{
  "num_key_value_heads": 5,
  "init": "uniform",
  "init_std_qkv": 0.0375,
  "init_std_up": 0.0375,
  "init_std_down": 0.0,
  "optimizer": "muon_variant",
  "lr_mult_down": 1.5,
  "max_seq_len": 256,
  "doc_mask": false,
  "max_steps": 5103
}
Each number is 500 + 40 x the weight over the matrix's rms, rounded and kept within 0 to 999. Layers, rows and columns count from 0. Numbers have three digits each.

# down: layer 2 MLP down (transposed), 320x160, rms 0.246, rows 112-193, columns 0-79
# up: layer 2 MLP up, 320x160, rms 0.215, rows 113-193, columns 0-79
down112:469554537524540503501541489499524544471495499530457455489520470512531494522476566502443509499505491436542485520535492510496539483441507526462548481524473558543444535448492508562476464507496575420482506508494454516532587466479524511565442479
up113:506513422505415505497553504578504485475472524522494448478496466506489552515485515449511530514494508506456513505500503513443427445513496472489459448503497503500499507387595481418551520480525475485470527520473528396523522484453512474538435547
down113:478483437541481569509478511480460478487519464430553485504463552485542380543481488484520611531557524465516466493511496486481481461449453479533495485568475467531488481468483389571509525472438501498577498417459595474496506508534475485481521449
up114:497461496571586464499420461551539406468531446389443487440469577437461484396530514602507560530510454522446518507581528544509523498423475440550504520500482463499509446518474463576477485497415560526554492500547520552549534495575447573465442492
down114:559502418561468535442451523569556492531544499495536479455456556448508368499580423470444524553485453483576507511527523495498507492477486452588542501531521478446514588443489417481458429562570484557435512494592490507451501450529499554538430492
up115:567490450426500460476555523563579503485502458505509443531492500493496538459527480493468492472507493445576524457546546408558541474489551445511519511565511494466504388493582485443532481460439559543577524515556476492409516472483385537452559512
down115:509478514508528444515500545590497561525485464520520471480479472511479527419535532551524470464503506456504555513520473495511477497472539445489469476506489461500488468505512511489523422456449468488519424437441513562507535449444532536496585599
up116:528511447475462530503506409481535527467471427495472465513498535544500572543537524517496520453539473503483498480461535575557458476475541428460586481550491481487552535496560495528530487395512501528533523540463537423500496438476496547499525498
down116:501471513473534472407551445551473575476495489518472494521493545511520507525462484486494470505566500471596469561472485556527437518449493564494560515467575515595541495530565507518470485515541533512490463531484538476500500521512465530482488495
up117:467507519471475521469564416458503452486537457539508544489546427404454478455482535522422456589536488513478450491536530445503507462480496442460497509472523493515515528544404498496500515510512513499527463498511484540473478499496484529444514478
down117:515480452506492455499492503498471447499508538469483515437510468572519496524483527529521493454513525521516478521542545438468497503560483496579506479487485523579519572553479505506508478482455559540547550467480536508537437549501518511488510564
up118:577466464540510526533516485515581454461485475517485516509489529477489501417495538460488515483480427516531542440437483562509435473522557438525519627530550527427412470444504512489513482381489463515510482533552562590547469467536508537487519521
down118:464525526477557476511566496565500448505528405492532528476531452561433578543494453496427513498492478446505478532505512546499563505444503559510516473521480512456528413513541491523461562485542530593546488576546531521482541486499439460532484501
up119:512512517494520516522481488535499496434478474469539449484500469507543513471473494478491518512515540492490482490505476477494450508445498517514511498503454454522543458495508483498523516488519498504500459519499458507505500472510502467513503505
down119:519504486494528522537483500547520506461494505492499439523544516491511558478473507513484484544497523503540481466484512472492468487452498500533512507489466479503510386486521499476475489475517475501501489515495484506491529498518529442513509513
up120:502554484568537424553460504458483524450530492378440552546480435430443480555493477559512469468437554497511457497442499489494481490487570516471514450463467450486466510559544498500450479483454482512435447500568569564502534470503439481539550550
down120:503557543454536493491472443484646446476526456412546473423540489534498450506505514532572516497461515410480510518491487547478530542503401457487510430493518475581539567528512551479508429478556512484520492550542484425536465490430529409495499508
up121:473539413489530430547510427565497532506517485468483439520580522573449566476533490445437541473549515552479512481472534473558577438475511449488571512475490487481530533491527544463477509415557532525436453523492515445516497558447458542504500488
down121:548492441459506508544494494530537477512524592491473498464517532580497537482585525442441505513484492544491525456480541534529521568488456505421509438488559461467502604460517510538500434473565507520481494461494524529460503510493454509476463498
up122:509573526511462542493484531491396456547574454493488437515494496469495439460506475550415520480539456426463482493552484545545496498466463449471539442528585470488489460509571475454560586466493418493478480392541495445422499518548545550528497436
down122:509468491543442523475523480497496524515542539442542499499477545500487472490494529477513472482438518482505498499521472471516472454567501541543510432521591474566492593532536489532498451495433538499563460474499505513497558504522460451574535482
up123:474585477457520522494544513538520444521524539514509452494520401499491522473519430504516494517500456457491585385559558450466449508518587554489488491559483545486475527441483574537463541470470503498456486468512452451481498544507525530503494531
down123:448570451428492537585504566589628465466434500515510489483504468574518573485545538487562427536541491484525545469571530468477537465542526461464410484525463501483493456447591494539475487484485497521445493521433550463573469516517526488492496568
up124:500488567495553426449431586467502535554503557442441499492520571466475489548516403489543422500502493479454488517457470495495487473511517593535610506454498515506514498566530507459562464544477516472494524506566413502474469555512421481424527506
down124:491512468506484463504430473508513527477485551537406507450497414500450419510567515453502530529497476519553481550516511472406539496508457546476486503487429573436462486549511422510428497509572561476576477524551481541462498486540526475504489490
up125:492448470509508509535412472487529492544525473459506489556553494481501542511491477531505516542495554520585554496517482494464540495528498504511502576488479443512449445503483508494486477463487518447552507494572475474527512443461446476566505547
down125:453421510495515457515459444495558500556545485474539533530580528502565458539546530558482521504533482464539525491526488459447525530521530533516566565466448453484470459525489496519529483480463522436473494477513510496556521410452521501540548513
up126:491529501508529467502548458498512435495547487477506511516483506474480543453444444513464491482525516518459488494549545547493508456433497497499494499475515534477488509461479535449500484440492500483480496479518469574466483539510488472523534488
down126:459542527487515492503526482516467472475540512449512464496477547482469537428411420528495514496557466502488462500534530496520542469452511487509495484463517536492508442452499540439496473417476485488481522497506487549478512564474490487515509470
up127:466466527537523477493436481457518478456571396515399496480511487480465491470516487529533512474507513488554553465548547537513520497521464534502497537441441488523451555547506551416532547431491361478561550470523515471549489442485398498501526443
down127:478505522566548511471508524547439545529455487460464479503461524534498549543461435482503538478464506508444552463503502460481570498517383516555502552475522469535459507509590480483529444501465415479497553524501489574532473475472454500477503489
up128:453431484545535445483446564454536463444408474513552493549470494417489486462537476524502489487455537504492469469478480535448572617485544534500451495551450432512507523537510560553364526556493561543527524490480479540528466504466483495464501418
down128:411533467499466499563516461506449554514472564446515518535507470449504528470494536479507561409547545531500504523463473507482485592430400480587518505543450454491447440586453573468485464491499537468530476478549512518555479546437416536425510491
up129:569407508561552516490548545434556505480411467455519473494531544565444486535522471533516519517463561505493557529512576512454518584499479505611476489497415406458535456494519528465454507486549488536529509516532455451395459508506513506480520540
down129:466524464627444483537507571424532451494457537459480450477490522459519593495464491549493520424465534434475496451587468522442545465512430519584517563475475439514548445485500419505473476449578481559547417514511507458514523552546515503449600525
up130:377449550544530449482501514467467495501513516435533548544482473536491461421479483512489501524521477480471508517498465529462452496451505446550494505454492508526577555481496426463545518478491385484484491467482497474553482548495465549468487517
down130:514516479529543484560513546559457501493540442449516503507479484485556453439518563531488533549448529607496475510563496520505523515498490496445474489517489469469503478460475565478501442523485470494502502521517499533441484423436514494513526490
up131:518382484490616491462501498510549503408493542518428490489533483483468543410517474568454503529566509516512465591500546558446501451455544471557484554444484537446492564536434487557467471555456580533522484539490542458458557501520482498503443499
down131:440465466545470516446574505550506444528556452490563442457515535433484501473451594539540521529546485534552501500506582520562567442451462527528497470509501460492426518514493475549467496483456407496480486492494489509456513569497500503477436465
up132:497516503463504508537527488477462474511476499490456481560503405493437474552553483495522525463451505459540502487475570464471530571503549493499516474555435468462508497447532469538446463532510493539501508396487445520462485426422463539554495396
down132:457552418478536497528467521487535468474535486481529438502516473490518427462437494559508438563489463439501554533476544494477431562595464465535474539503536525508558499508493467513519533480530509525503573512520491467481550485519484547527476525
up133:495483487483579515496503506481503540482432570552501494523480568461455503531499496477545428552502500530484525516513494551501472570495450415521468502511515519470473508497579464538396564515463521578525515499581502519515536487545518581479518525
down133:576459427514501558482457505425507508489427468530421561475537465504554497562482484476445499523463516459560510493522584473501516536405514510473512479558474542510562478458448577473520479526558503575462456551437517479471451489438515466472496448
up134:423526555534493428548518544536501542471509580527523499462565505495548472520471532538522514510522545569452447546615435461496430540519453466482548461448440477531550477536481489447456642513548442493465437497465463503531515548454486514568549506
down134:495517516549507543513535484447517501468468537510517540528486508611509548509506574476471439481535480516493557484477530485545460532456592551423483518483485506539495382542545515507449502503404497523542525396550523498459499515445490497483479467
up135:502583511512478507517491523521474494494430495488504451531527476501569535512503518475492501484533522517526526457513505528516460463405502529515473527524420493503533486481546492480488524521533488485529512528497464412478555499534512480546472535
down135:521508500505500495535477533539465512510503528491518398520591489525515610520468482466465478502532493537538496423477490537513433487475521482485453530490436494491484398469518490501489496513533463536530476462519516425515532515506474403531460512
up136:560495426473531432509532482496436449443478527454536412478522482477514504488550462429558486448501370498537531534465456543451402515498498507557497435570553537485591463518433569509471516445498540560520518537515525533594473458531444451441453462
down136:509494522483432430511477477528497487549536433549511491455541548521478499554500506459523546482544573529584457523528519460486565471543471504527482498531489428462502568524523510493525449417511542564505455444533496539527453572458460451445491466
up137:540566469491510452505506524471473551474563484547497469420421545473519488464435561422499549514559490498550484465528590502465548439426502443549572534493569537478407592461507494430463505476540498478566494537527512550452524440536513503471418472
down137:548480490516524474539550537481530543569497429456435494440518529514559469430470584465528536512530537482485611522448577529404503571515557516549584501495510462487504586533552421445433448450528499523517451667526445568442501479591432560478491511
up138:455495499501439505508487507542462547471504492527587438463468459404526432508524571611496509534532487495508413570607573521544494501476493533464497470445451557525519532550509484512441518501519456529499503411484480481510492562473472485469551512
down138:529537478535448468529572479520536500535529490458595469484428500467402471513490467543508529531465515471478413457507488561524513470483547479509554554534452461478480415530441481510546476493487491557611591454538492467503499594398476434467535457
up139:530491493482535509479511502503560552441465489480484479508545464480438478438454414400470488481468424477473504531483488530546556573509469522555501514491513447504469539472541473541477439579487525499470536477512475578399495474484549514468405506
down139:470547462480541533500483530502486521479450473457554455482494553500494406465445575467486614511551548504478564535533483442495464558499488491549478513550443504458524538474507422517494467446566474443564537500504491504494481498480566550523449488
up140:509408456460470481550482541527552495482475499472563512469523532507484533564470511485517535483500531481526494592491554436489433498406505452540496538534521424542468513504484493436498504481480545474527493469543529501463474450530491469539507500
down140:539480546469446461478457454441521471517569500529523543526529549498507516525509426497505508473459518477509495523569471481466521460484483487499454502542484537489465557494462522480474521528510457510472493536478492498482448526510478477513549442
up141:524487474581449518593458485531472510468545456523502490506462477384482465509508487502500395493532510589562490511526444490467486435468549540500538464549517571528468527540479483473493476506564447490473372467497499492534545508407557521476453480
down141:478486522540473533565463478482455514476511466464506531462460506475495549472541458468535515506480484544494467453529437538502567447506498520465530529563544583433410508528486529465432544521584440535465464490490524505515544457464504544531440444
up142:544525498502529610484484545510464496569511507447476426441423527486459456495472498492495533490568423474447542495465537520540478447470430504489522496457562491428533551410445489461555502492539498483471518491532508491513442521455520457479491423
down142:466476538488505454475493491504508477481464540476482456489494511452517493478522457462543529488495442518489535469538485478506458575549521444530451565454531488519514635579530509501493555524474487497456460485431504409407463582446466553461438472
up143:554561350531478512550543523562435567553463470532523486477525482501442479542519551463512516447504522522489492466508509511520482547443439455520532495510542469468462463483547534499456554534537525548494523420502463424516470407477507509441488560
down143:508468546478524606479490484498463517496472432490513496485493501572490543559537439489521455496525432482467544509438465521540491457441456502422529557550455540531550537525553477428509480414511478522433433568539506496474474491477542483523527445
up144:499475532519575486498450496531466546523507587482491463514488521494524532499511480465501556465522544485529480501526585537515465483500503513451497484445373499442473508528482486501519402473507505466445452500560530490475531442542479498462486473
down144:466497443532543528502489466537438479550484560470442497530575523476524524528503532462502522476520579497596496505490523515528462528533482503474470482438443509422525486523494471489512460501503560475489480505550556492482500511540433512447491469
up145:544406472455569504559429480500479462433540475525456550527518494478470518522528449505540536518466534521491513480474458498529518544458493517515494506544522438549469527543511514545437431490501516561508499414514564485433491478410527529472501460
down145:551478471523404576480516515531509547480511529466513498547483444488526472483539470484543549473515502522496467510508473461545472456511529476514521570476545533544489505499495491500521551541533463502449539509590510473578505530540533555514435490
up146:536407500468447507499488500528529481520485480489430485544596459494525526501552532547470486529431492519564601465516567534512480477455386550565500589477436503493498493431522513527409469486493531505489406448527600514535481535553516515505486482
down146:490523528581433534455557569502490500497452503468445469501481507566481520488480555537478510520469423479343493469500461488518515560512444469547430477483507523471535543450461465503439459512471494438506531531503573468525498523548488526523468522
up147:501512445573500473567485551519497446545506478531500450447497476497449515469532482436469545510543456523469424491509528522537441478490527497441508481517469555514478477520628551481495585475518441517508497448525515412543553495515547493526540562
down147:420529450427517511554506590463447463454460493435456498512525591513475605477532514403539464482515542437551540549407478512504538495444539501414493505457500563574542508478502568520549469414564554455490453435495478508482413495456569563468471488
up148:526475534459577500528512514469520552473479578470448437526472466518477464451454432481527500513489493500532530439408489439482497504526490531481529509464520476534486524492496540517456470567590501527475552451493480553396504480468568537546492462
down148:574526456479440466543480476493423569500447511512551507482464489471497444524551530469516483472466534508500535529490486521494503530502511427487563556502511477503489437509503540475549457598493565526452477449512555434493525509534445414536502472
up149:494486444480536488529491467504502535489410527497569489428469481476507459536513522553500493450570494509499391519447513562517476520481495480523517517453466487462490499494478513532479553499486483561504478548498508465548467511489474461512522560
down149:502515554491460487490534522490500502495495465554549498495446503468499508493526537525524462488523474449530494549516522503501506486486531521492507520451419498526470603465476518494504481449506603400538488455518549520471485504487471523447436520
up150:535453495431543446532499463503512467496487497527436506545527538499533467476522502455490462492493460471569512512545511492466511531482506515557492470522555494494496471524490494586473519496427521544494509497492494537427494469524538490444472474
down150:492513498553512555490465558470461502503447525469529481473513507476540469459472486518539486498468465504481490548499487434518475498487521409569442494450459485535510564446491529473537475557548470439526515485472504493550472486502488528461455494
up151:524483509431507550494460441535434471486557404532517379457451453401529483540445479554550503503520527458580522495517476439571496465458522576566492480551457537525507489539452450408538527455584443489479428490523466529508477529450514503508449472
down151:569514552476530527505469513467502518523493515522544506498553414404517557456462470537493473479497496476438463551477405506490513505446530532461490471446444606477504458580404547559534474511487520497437505545490496520402506479616520434476507507
up152:510510477471445494508507508564479485536556528523505481479498498499512497482469580471486470515510449520524455470560455528491542462434573502493506467492515513533493481531599437431510462467516385500488486508460533492506484529507518521457436510
down152:557515526571411486511489506498463565567465495505463484453495495477496521555499548539463501495503465489469579587491413562532535514489609431440501488449478502510530472517501446414534485483540510530502543487510480528498485539469552435517443503
up153:505528514563503489496543535464505555519437485485449480516429473427409478519535448452484563531463427548481513547486483482532491493566487537538653485418582498479526508483559524473527498489516497446508519373550416540469467479487534466502542567
down153:468495590502504447566483479506522561477387501499408502481499488524463473541449453548510404444457498545534505560483534559526541475540485435580561416501546461468571400509519525458550536571570505519523465475526498549485511415489496499473469519
up154:476440374456520476479426507491595453467495495477471549514575520498494509450538461475515551517438481512481503510479478520484494579523595498482483496513520441525489486444508436484474552557478499482524460451484588565470470424482473579453494529
down154:546494472510470494492434523494476461520465517508448506482525497508600490469524469500469502480529442476493458553528499483506525391538523492458604523460527449556486464565487503581442496490512516463545448504526490512530512531583460506530544506
up155:473514556590457500600451546422530513513515511505486536509433546451406510509477521479525426445509473486483502503460466432454508545487493522480471414505498480545531534447579455530457590503469499492518532389501470514484488526483557506500445486
down155:465521526555511434548478526482470489480554439471548527543458501434572507469480472532468441504453526539445484447443434438517454499528446423483530536479514499539549494508524510535476566593520572489538570387568539444554427473436455577580519507
up156:564455468566561511497486511518475491396528522466447467466518533492503456476542452443541541549518458525546529442505504487427450463432525535529475479453541524466490527443444478493558465572529545574520491496535523528498512499530493536533410472
down156:465502498509485524497467495567515543486515521510465463429466507483464315484490478515539472553487510498504475472484484540460448478473519507464532519579479500548540582473545517543499489513503458547473534483519525494505487497512492500504524466
up157:521462521441510468479519485485518550515483454535535519433476534511484441527460466520485452522531554548515500455541492472519392523514434534494513487536544519451464532502503500455521534400546472539502521490450518510480485443455471447516538490
down157:467458496520490502453538467473514492586533499529552517500543480516487488529524579531437527513516480459477468490490547475569475510459510484462505515534521538470503538391543498520445530549531509489446508477493473475488496473535530462490537486
up158:475452474463580454452484502470472527414507556482534453517577522440500611555512463589576461466558501495464471493508575526411532388489520552510464514542508456532437572546540544529476520522456488562459530492536540477522541497511511551428467491
down158:531439520505553509457508484428540541474492460443461495513498504471540591520514547595541519446527512474572525529505496467538589512452515508535473440532463478509472599582493544510581512447571476503435439448470483551468494513513571557413473485
up159:428478531524471461533504455494558523540509512528502487459515479529493472555494505464498494567480508571447512525506467516516455481530448513536465475555535490520500464464527400506417511467429498533548499495481454462442507566493519534443446488
down159:439515513504513529477489532525555492532503436517578516559459557500497570525529569431550534530538511554463520522577544599567472510469472515540483510506518491543491416526559471484428521472489497582564457495404520539445456591521471532479522364
up160:466465521448489455458467546470512522515453514493489517566415492581537586547561473489499451507608486497570547532558502565473511503444487536451566491445573464533473483471483446450451582434488429430452508540502453437493554515534581460456456488
down160:562592444497540543459538562592538482589487491446497484510492497504372471470477463509438473458479476501477562506500502520446563499477468543497532417519498509552468488554437495542539484459504409507420498469478479537490537486534515555564489519
up161:559493466512573521456563549564488463567483547530511502392472487518551491442459540472506427454482498506537519511422517518439453563471545551495532479517567462470452491527497426562463511494483458478501416506507532508497509483494550539441478466
down161:518477534464515426545464532506444513473549463498491491542448492471461480618425520494533514485537502519496493562610505557492480478453457524547503494502475454467466593441435497491582424458467497504505525571484451551485470400555464528468407504
up162:511543563552474517501556484484469541514544541475532524474499565507466531453501486522510557505490444505425500498505500534460452523480535545500513539494515520503486541538501470495458472484465431591471515429483489471528488461545457506430516449
down162:519510518462517472482479505487535503475481488482520528482509459516518446533437549473508475476502482467554534527482537516474488484549525500487507508495536577486498557446507496500546504505484497402500471539490514533543463457438496468491448546
up163:469524520473489451520491485512469516515463533512481563488512494530513629490490481522495498501524512467511501441516537500451533479478541479460480458475523451550456501506494460409511524428499477515463489488475560408532552562486517544504465495
down163:518487475506469502537494527481515474534506592453518541513522502534508501453466463518524480516461495442474541522544590449472536473549524480461513413482523487473509419437484461432472573423534533473429476459530540453479533549446436482518492439
up164:429437576522512452439511496498505545552453586439456481498475474477461532551552538507515554485565546460466474464507467595528537577473464560414462478476495508548559543549519440574473595494431571434526528448549519475507559538499601503469429551
down164:512463512469468488466593507490554518474633519471528513480481506422486411496560455578544499525459419575480488569479614453437546496488446469548507447523517526528491605501503464563580491535544459507442494503418534501396449427451548526539474409
up165:494529511474473521475420442493472497485553569495450550447480476447503518436475529551460491515541434541544432547489544457513469466524449586512502496544515493453515417562507473519565547415479487534499525458471529404556448452526544563478495574
down165:481520507456411550471455489546469551478500547473529492522558474486547437474483549473490485488473460507579455581460592477520524459591476519443581451451415477458539525520516503497499523481523548535514528489561506473461480484574497440527453506
up166:462501431564515504517516517401543526493510514506375476499447529464461474471500485519488463564429488476505439488568496534517502459491536518517519553351496544550465468547518488484559489562504465523537565428477499490446474520436565547459546543
down166:542517490450546506538522609528526441441533510492495584449468529459522525571470486517517487498516538485416542486506513415534498543495533517501578487574482496510629473537493429431507506536493542536498456432537472512528395571501419557432500490
up167:464523533489491478540496488575491470581472608549517484494593457464529479510490518520510481438581504507630522511476513469544527497445468554461527449493540501508412527534483513477507457519454469530494504489535495533489513447499502456445431490
down167:441565504492454529525519491486556505497515507529457543469551546526511453506476481467517499517481520471564540549473500510434432573442526507475520539428499549497428635498480478550455519563466424447507520538458531515484464562472490504516539534
up168:550466502476522557492537561477449491529521533505558496553499503485480468401505455520540535491466440466471484487483524479494422529556539469484428472531463478448505516498448464564482487490509475524479476521465535517526468447492508445441476489
down168:550514504521453435526521489534558472514493530515528429550424488562512511517439586576470445489547503455481516538533502544514490471489429509501482496529450468488502618493515483480545494484452561462443561406539449506522521503478496477532472466
up169:493406503497501522492520483445494468508524510440445471514429450467585433478547440520505427590508447443474549341511479478468546541503545481468512454555490483474512481554472457529554549524542493567545503458444568493450514502433434476487466457
down169:437563454484505510425485520474532412439519442411552489526456480492455469532558463499501496466501543509464467516461589521544576479461510481418446498540572532420530659535533503502428522506482427401504514488510568510517476514433512561480475384
up170:507546443478520536509526446498468583561459500533515468432396510491452496523424528442510491436521413477473473542450479499470435572517469420582461495531553437435441488416461498534518471488580437525472521550520556463532512510505535436523492558
down170:518517544522481489507485550569411549557475521510481458537507477505542407485457567493562578429460466548417500443495421548549464492494420442583469409434502396475364567504541504590548566453538563479497511574528579437523455519458481524437526515
up171:504508459523489554498497498449539475474449496458508375479420522516477481433509485466472533519485424462454482466522465547557474530441578475546479598557526490369491506508508514534519502466499517512497487456549496514446454503551482496493491449
down171:483475557528514513450510496482550455498531466553474503498520464480571300482499485519501562507522468472521509504548516495501513522477490488515495498457507486520493529467512478498486498512521554442508501482455533524521490523506530494556508485
up172:475508494483499484451467484555523456510514522496486465513495541476492518562476484487517488444543498522512508463495503422523543506510505510565530468499517521466442498428563482511594485414480509513479516499475550515464474501450514429507523498
down172:508524526473507463501501480474537445469504563530478474456539519486444493457533508509440528504550504507519430515492456538470429478550505507538476489516555558502447489469469547621483504536517504422463552495487589491568450457462480519534481471
up173:498504535531482456485472514450476454495491559465547545527443459552457457516485484500456482525483437486490436544473538475548499523570504471531542492447525499502539550396509459527401442557491457525503440501472480515439465528494495493470464450
down173:491515481487566509563491536511492507481482507521426476505514485442536471479473472519518517491497537499514522492514470515472502425490502545481490495545493499457472513565498548557599479410473548479499520470520485542500435512554447493517471563
up174:425447519441558469504464527547435515548448542517474469502542506504439455536477469495586520484497479459501479409510571552448536497418462619482497531486503462565485556533476509420418494508450486438434519537490428572523499496526506478510535490
down174:446481517473527476467471592463530460493574535489503462435490507516555450514482525504506538465437508520474491506507400499468536521495498519453486568470482482428520508544526515532578474568442574523516463513537453444478452529472479465513495399
up175:488484403509494559420473416541468531462537511522512506478538508451495503487428518511510549535510531514499531511495509491480485480517443489529533619516463497517478491485496459525529524498504483465522492483515516517526478432530476459485440482
down175:543446459526531544486475484524497501522466544465513498462539469456492507522440486459485530484582515495470466534488485457457467567501486469526532573451482471587500486502556407483515493472482463506488512505518502526532482498496525515508482538
up176:418526534568459462515517529474544517567525576489539506472506506458480487515520493532440406528568463505474454548535520517386564450424478528471574555541573490527493535519585462462499515473455474490470501458538491387535452448552510457435477471
down176:517487524540483428480491478508501530541455479450487500493454559540535512562424510494448469521442531530510463486487577513466522523492478525465457447481459419552540467498512553529438502506459478386483574509498476477452511557511516453532457495
up177:521460486552471534536514515550496501522552505478419486487516529463528628521506476452540502499458490523467474444418536506510506511497531450481516503517542477463541508500530534445500617479639535474542457491543490494526547492498452488547510474
down177:491504510478553475527516564570471521517496555446464452463514519540530537472543501395487456487487571529461538495474504404503550560476565512460509464520486465487517564439556468447416528470577568469456526530475502506476521514485468502533488567
up178:561431523521524496508467506479561471479501471521468513493489538521453519494512484541502563457508526583473461507503489476537515535521577465505477534484461491476438462498456562425441572427530493470496452512420456512526468487496508489459529493
down178:459526494510466498492469550503534482423506524422474508494521481532553470577529487465489504529453459490513538472500474451495517518469479489468481488559552415479548551536480481563498515536495505528537494495507530449458529528505520531521441458
up179:542553489539492463527446447442525477505483581458455496525467555523510497480516456463528486524511526511572479486483473490504499488513486519565528454504521481468444517507474517527491486547543511530486543549567527461453471488529553497521466444
down179:535519553492492530523568496526529476462504457527535530495530483467455509561495459504515466472438521523489494515489498496520492485531498470467519479499511457560479512496497515485511485497481483508560507452474529566537485506475538459502476514
up180:557474500476529501463450479509475551539523523470554441514522572523509519540487467503501492464537532501498508468490573479505372569509464479552450572542526514500496506444509572437499507405547499472563532479483499476547467508485565529514551449
down180:519488470518518520502438516462560484486472485536504536546483562550483535512537523508496558490587414454489519476493525492469432574512502575539452559528481558461475491548488545465530507458517509557514469489520517483474442474484489469493476489
up181:485486505506506522538464441532544549449514522509479462527555560503478567505510481448463520452567591541535496529521456469494508440458507606507500510408465522526467516520497503427478495451500502469478519485566517469496505429460558458523530529
down181:486457524485491524531417477462457518451421445512520547543536528567415557458465547488452572502525551588436469486502476552544447491531500520514544511473419533429459525515522463508553476490557525452422498519503501503557533446478552526448528583
up182:453502493565496476521435562448517536465518458516475562568552548467487464488518542501442490512473524572468470491486441476468513473507488472534597592481483503477480558493494505514443535486508531501474501490489468562392509373430458486415537545
down182:522456496490487568497514494501509422490489501571459504458504506539537461562532460524461479510533476407485553486458447453532493532454532519503524487515555477434435487542461501502553543464507456473514478530498478522528508582515472504476503521
up183:513416490541488438422426539523456456481542484492515534502503533470537494512428352555498578491470542549562506535508546497465515560475579475416458539465477447548487472544523420560561496501500543507568565486586526433486531525499441490487551520
down183:456547475479509553542472553423452470583539486447581528512453471446587441467502537531462499474540501467479510507476529517549489516498494543457548469563532510444487495513551497511499442465521476502467497495498539499514512483513507534537531482
up184:515451496499471536446539474507491491492489472510467490496479498502423485529535418506488511459500477565462516506565539500419511557506467541541493558504433482435537591498503433525482575541500522470491450475460489498474422472510513528466475490
down184:540475491553484502456548497443483504502517504494499505474545446538492469507542434463526536465528483543492513515492571497430495517548446512529495518524496499436512566495532478473494552487505528429501482494432544448428480479540508514471463454
up185:554383529550479477547521527500464495496480563510486510539470501517455454559546484483533435472542515441517572494505512526569546489472514526484555499535475440552454444543524430442573519551496521528494509524525471518488481464529427495500463518
down185:545512481462466494525517481471468527557514541458563580507552425468566500506571477478604512554490525482496450426516501475505530458459499547518461425463434513517497499559558400555525560586514464587503514464527605475562456408461529541517505485
up186:462443479498507478512488455495493494463458488457556559552496511495557519473484474511512502465527512534473486504416510528553426529445466519562441482454510472528504537557501503567428524462497511519507523534554521450507471540536476546493498481
down186:479483509491504494528462454467530494512457527436511506582496521494542534506489456520505515452492485515513517421487509509534504462469506491499524535468482527490524510511511504456408524465457483515507526529473530470478467521578472495476486483
up187:530484566473488500511465469459571528524518515554539551534557546524524552534490439472431471451539452442505519452529477458550509508474535564476524486552525507457511563508467497415490568526519418508429540549524495513527492461481483482513400474
down187:456435533476488544501457536471495467511516560548484474485508463466484522553501530528421566521494554415538463552564416543481491574404456583469501513514518505517480500474477543456523469515542492424434458572525483516526503421479484541494490533
up188:549500508438427465468501504564581466530543489509526512494580542450560489497488519488496402500576548463528537511523525498488551439546517530484531490473493562479400527523498472474564517371478467524517442376485460452504641525520537502390474532
down188:501532480545461446528504525495415529520465523509565474451513567534492483500512460510532475438461488505440509427466478510528447550551543478486574503454509425458528505527525589488522487454588528515455495482480510491486496537488500543520540519
up189:531436504458460461439502516508500551473387546509585443464460472541509537535500446502542497452564445473466531529422536501475456515500517465382505613454552462452564464572435485531469527570565482461467512565497525517477553541517461413438415469
down189:410539576485552508453549536502483589550511447593408578500508605526487503454498417471436454503418540537545504453529522509509457441558501459432573440507477531550471466418559458426459527557489557512594359486499497527555536515484414554574431458
up190:542518523439542551488495486484491487503503494469554453460452554511457534486534442476549531557440470489448484524558481417536563541516480481531493462472523515490460532519492499473489472474440445477457562449514516544371524558493524440535534385
down190:488511470486511477552546429507471412552454458479527526480543499475525456461490467546569400502458519443411532427589476476573511518442423435534533526511550528519586565537573569536515544431480509427458556479509516475489553528573451467512508440
up191:513500540444483498499458490478547511572441481498524502509549478457514504570473518516487511502534436498467412490485516508463442568522490456492478446464520518510533406551542608476549503480521443547509499531527491479544480548474462541458554474
down191:480506472495538509459510470481511534491488521505490500505493441539470495565452499505606562486513472550502548503479554449463482479541548486552510431497485524559481449517525534530488401449500428557500491476523481439543503436503525519510457469
up192:453467470496487509453511471475525546424478574477435394495471504526436480482348480517551529522474482530565499490408531500478526453428484481478506581418493510536459529506551453567452455486482528532532491423527479553393597477494529502527439466
down192:524437503570444504554498488484529503437491514447504478477509471459454314529592489505535468509466499520428496459460540523489488533471543484544558463532510524462514554543529523560505506453534496477471516506493593477551506475541566463526556521
up193:531520514503475463503511506488499492496482496502499510524461486486487515498515502436485500565578544532470474482523506490534461574483474546482569521431497500527484493513557506486505529516469552464522551444465448445475582544428531514500533502
down193:498440502481478452525535555468520538516454541575484536518494429443557511483441432415491484496520508527476460420469517561532467517448540484517550522519431561481481431424546513449453511454453527498460533434435528496502482480476585515548457553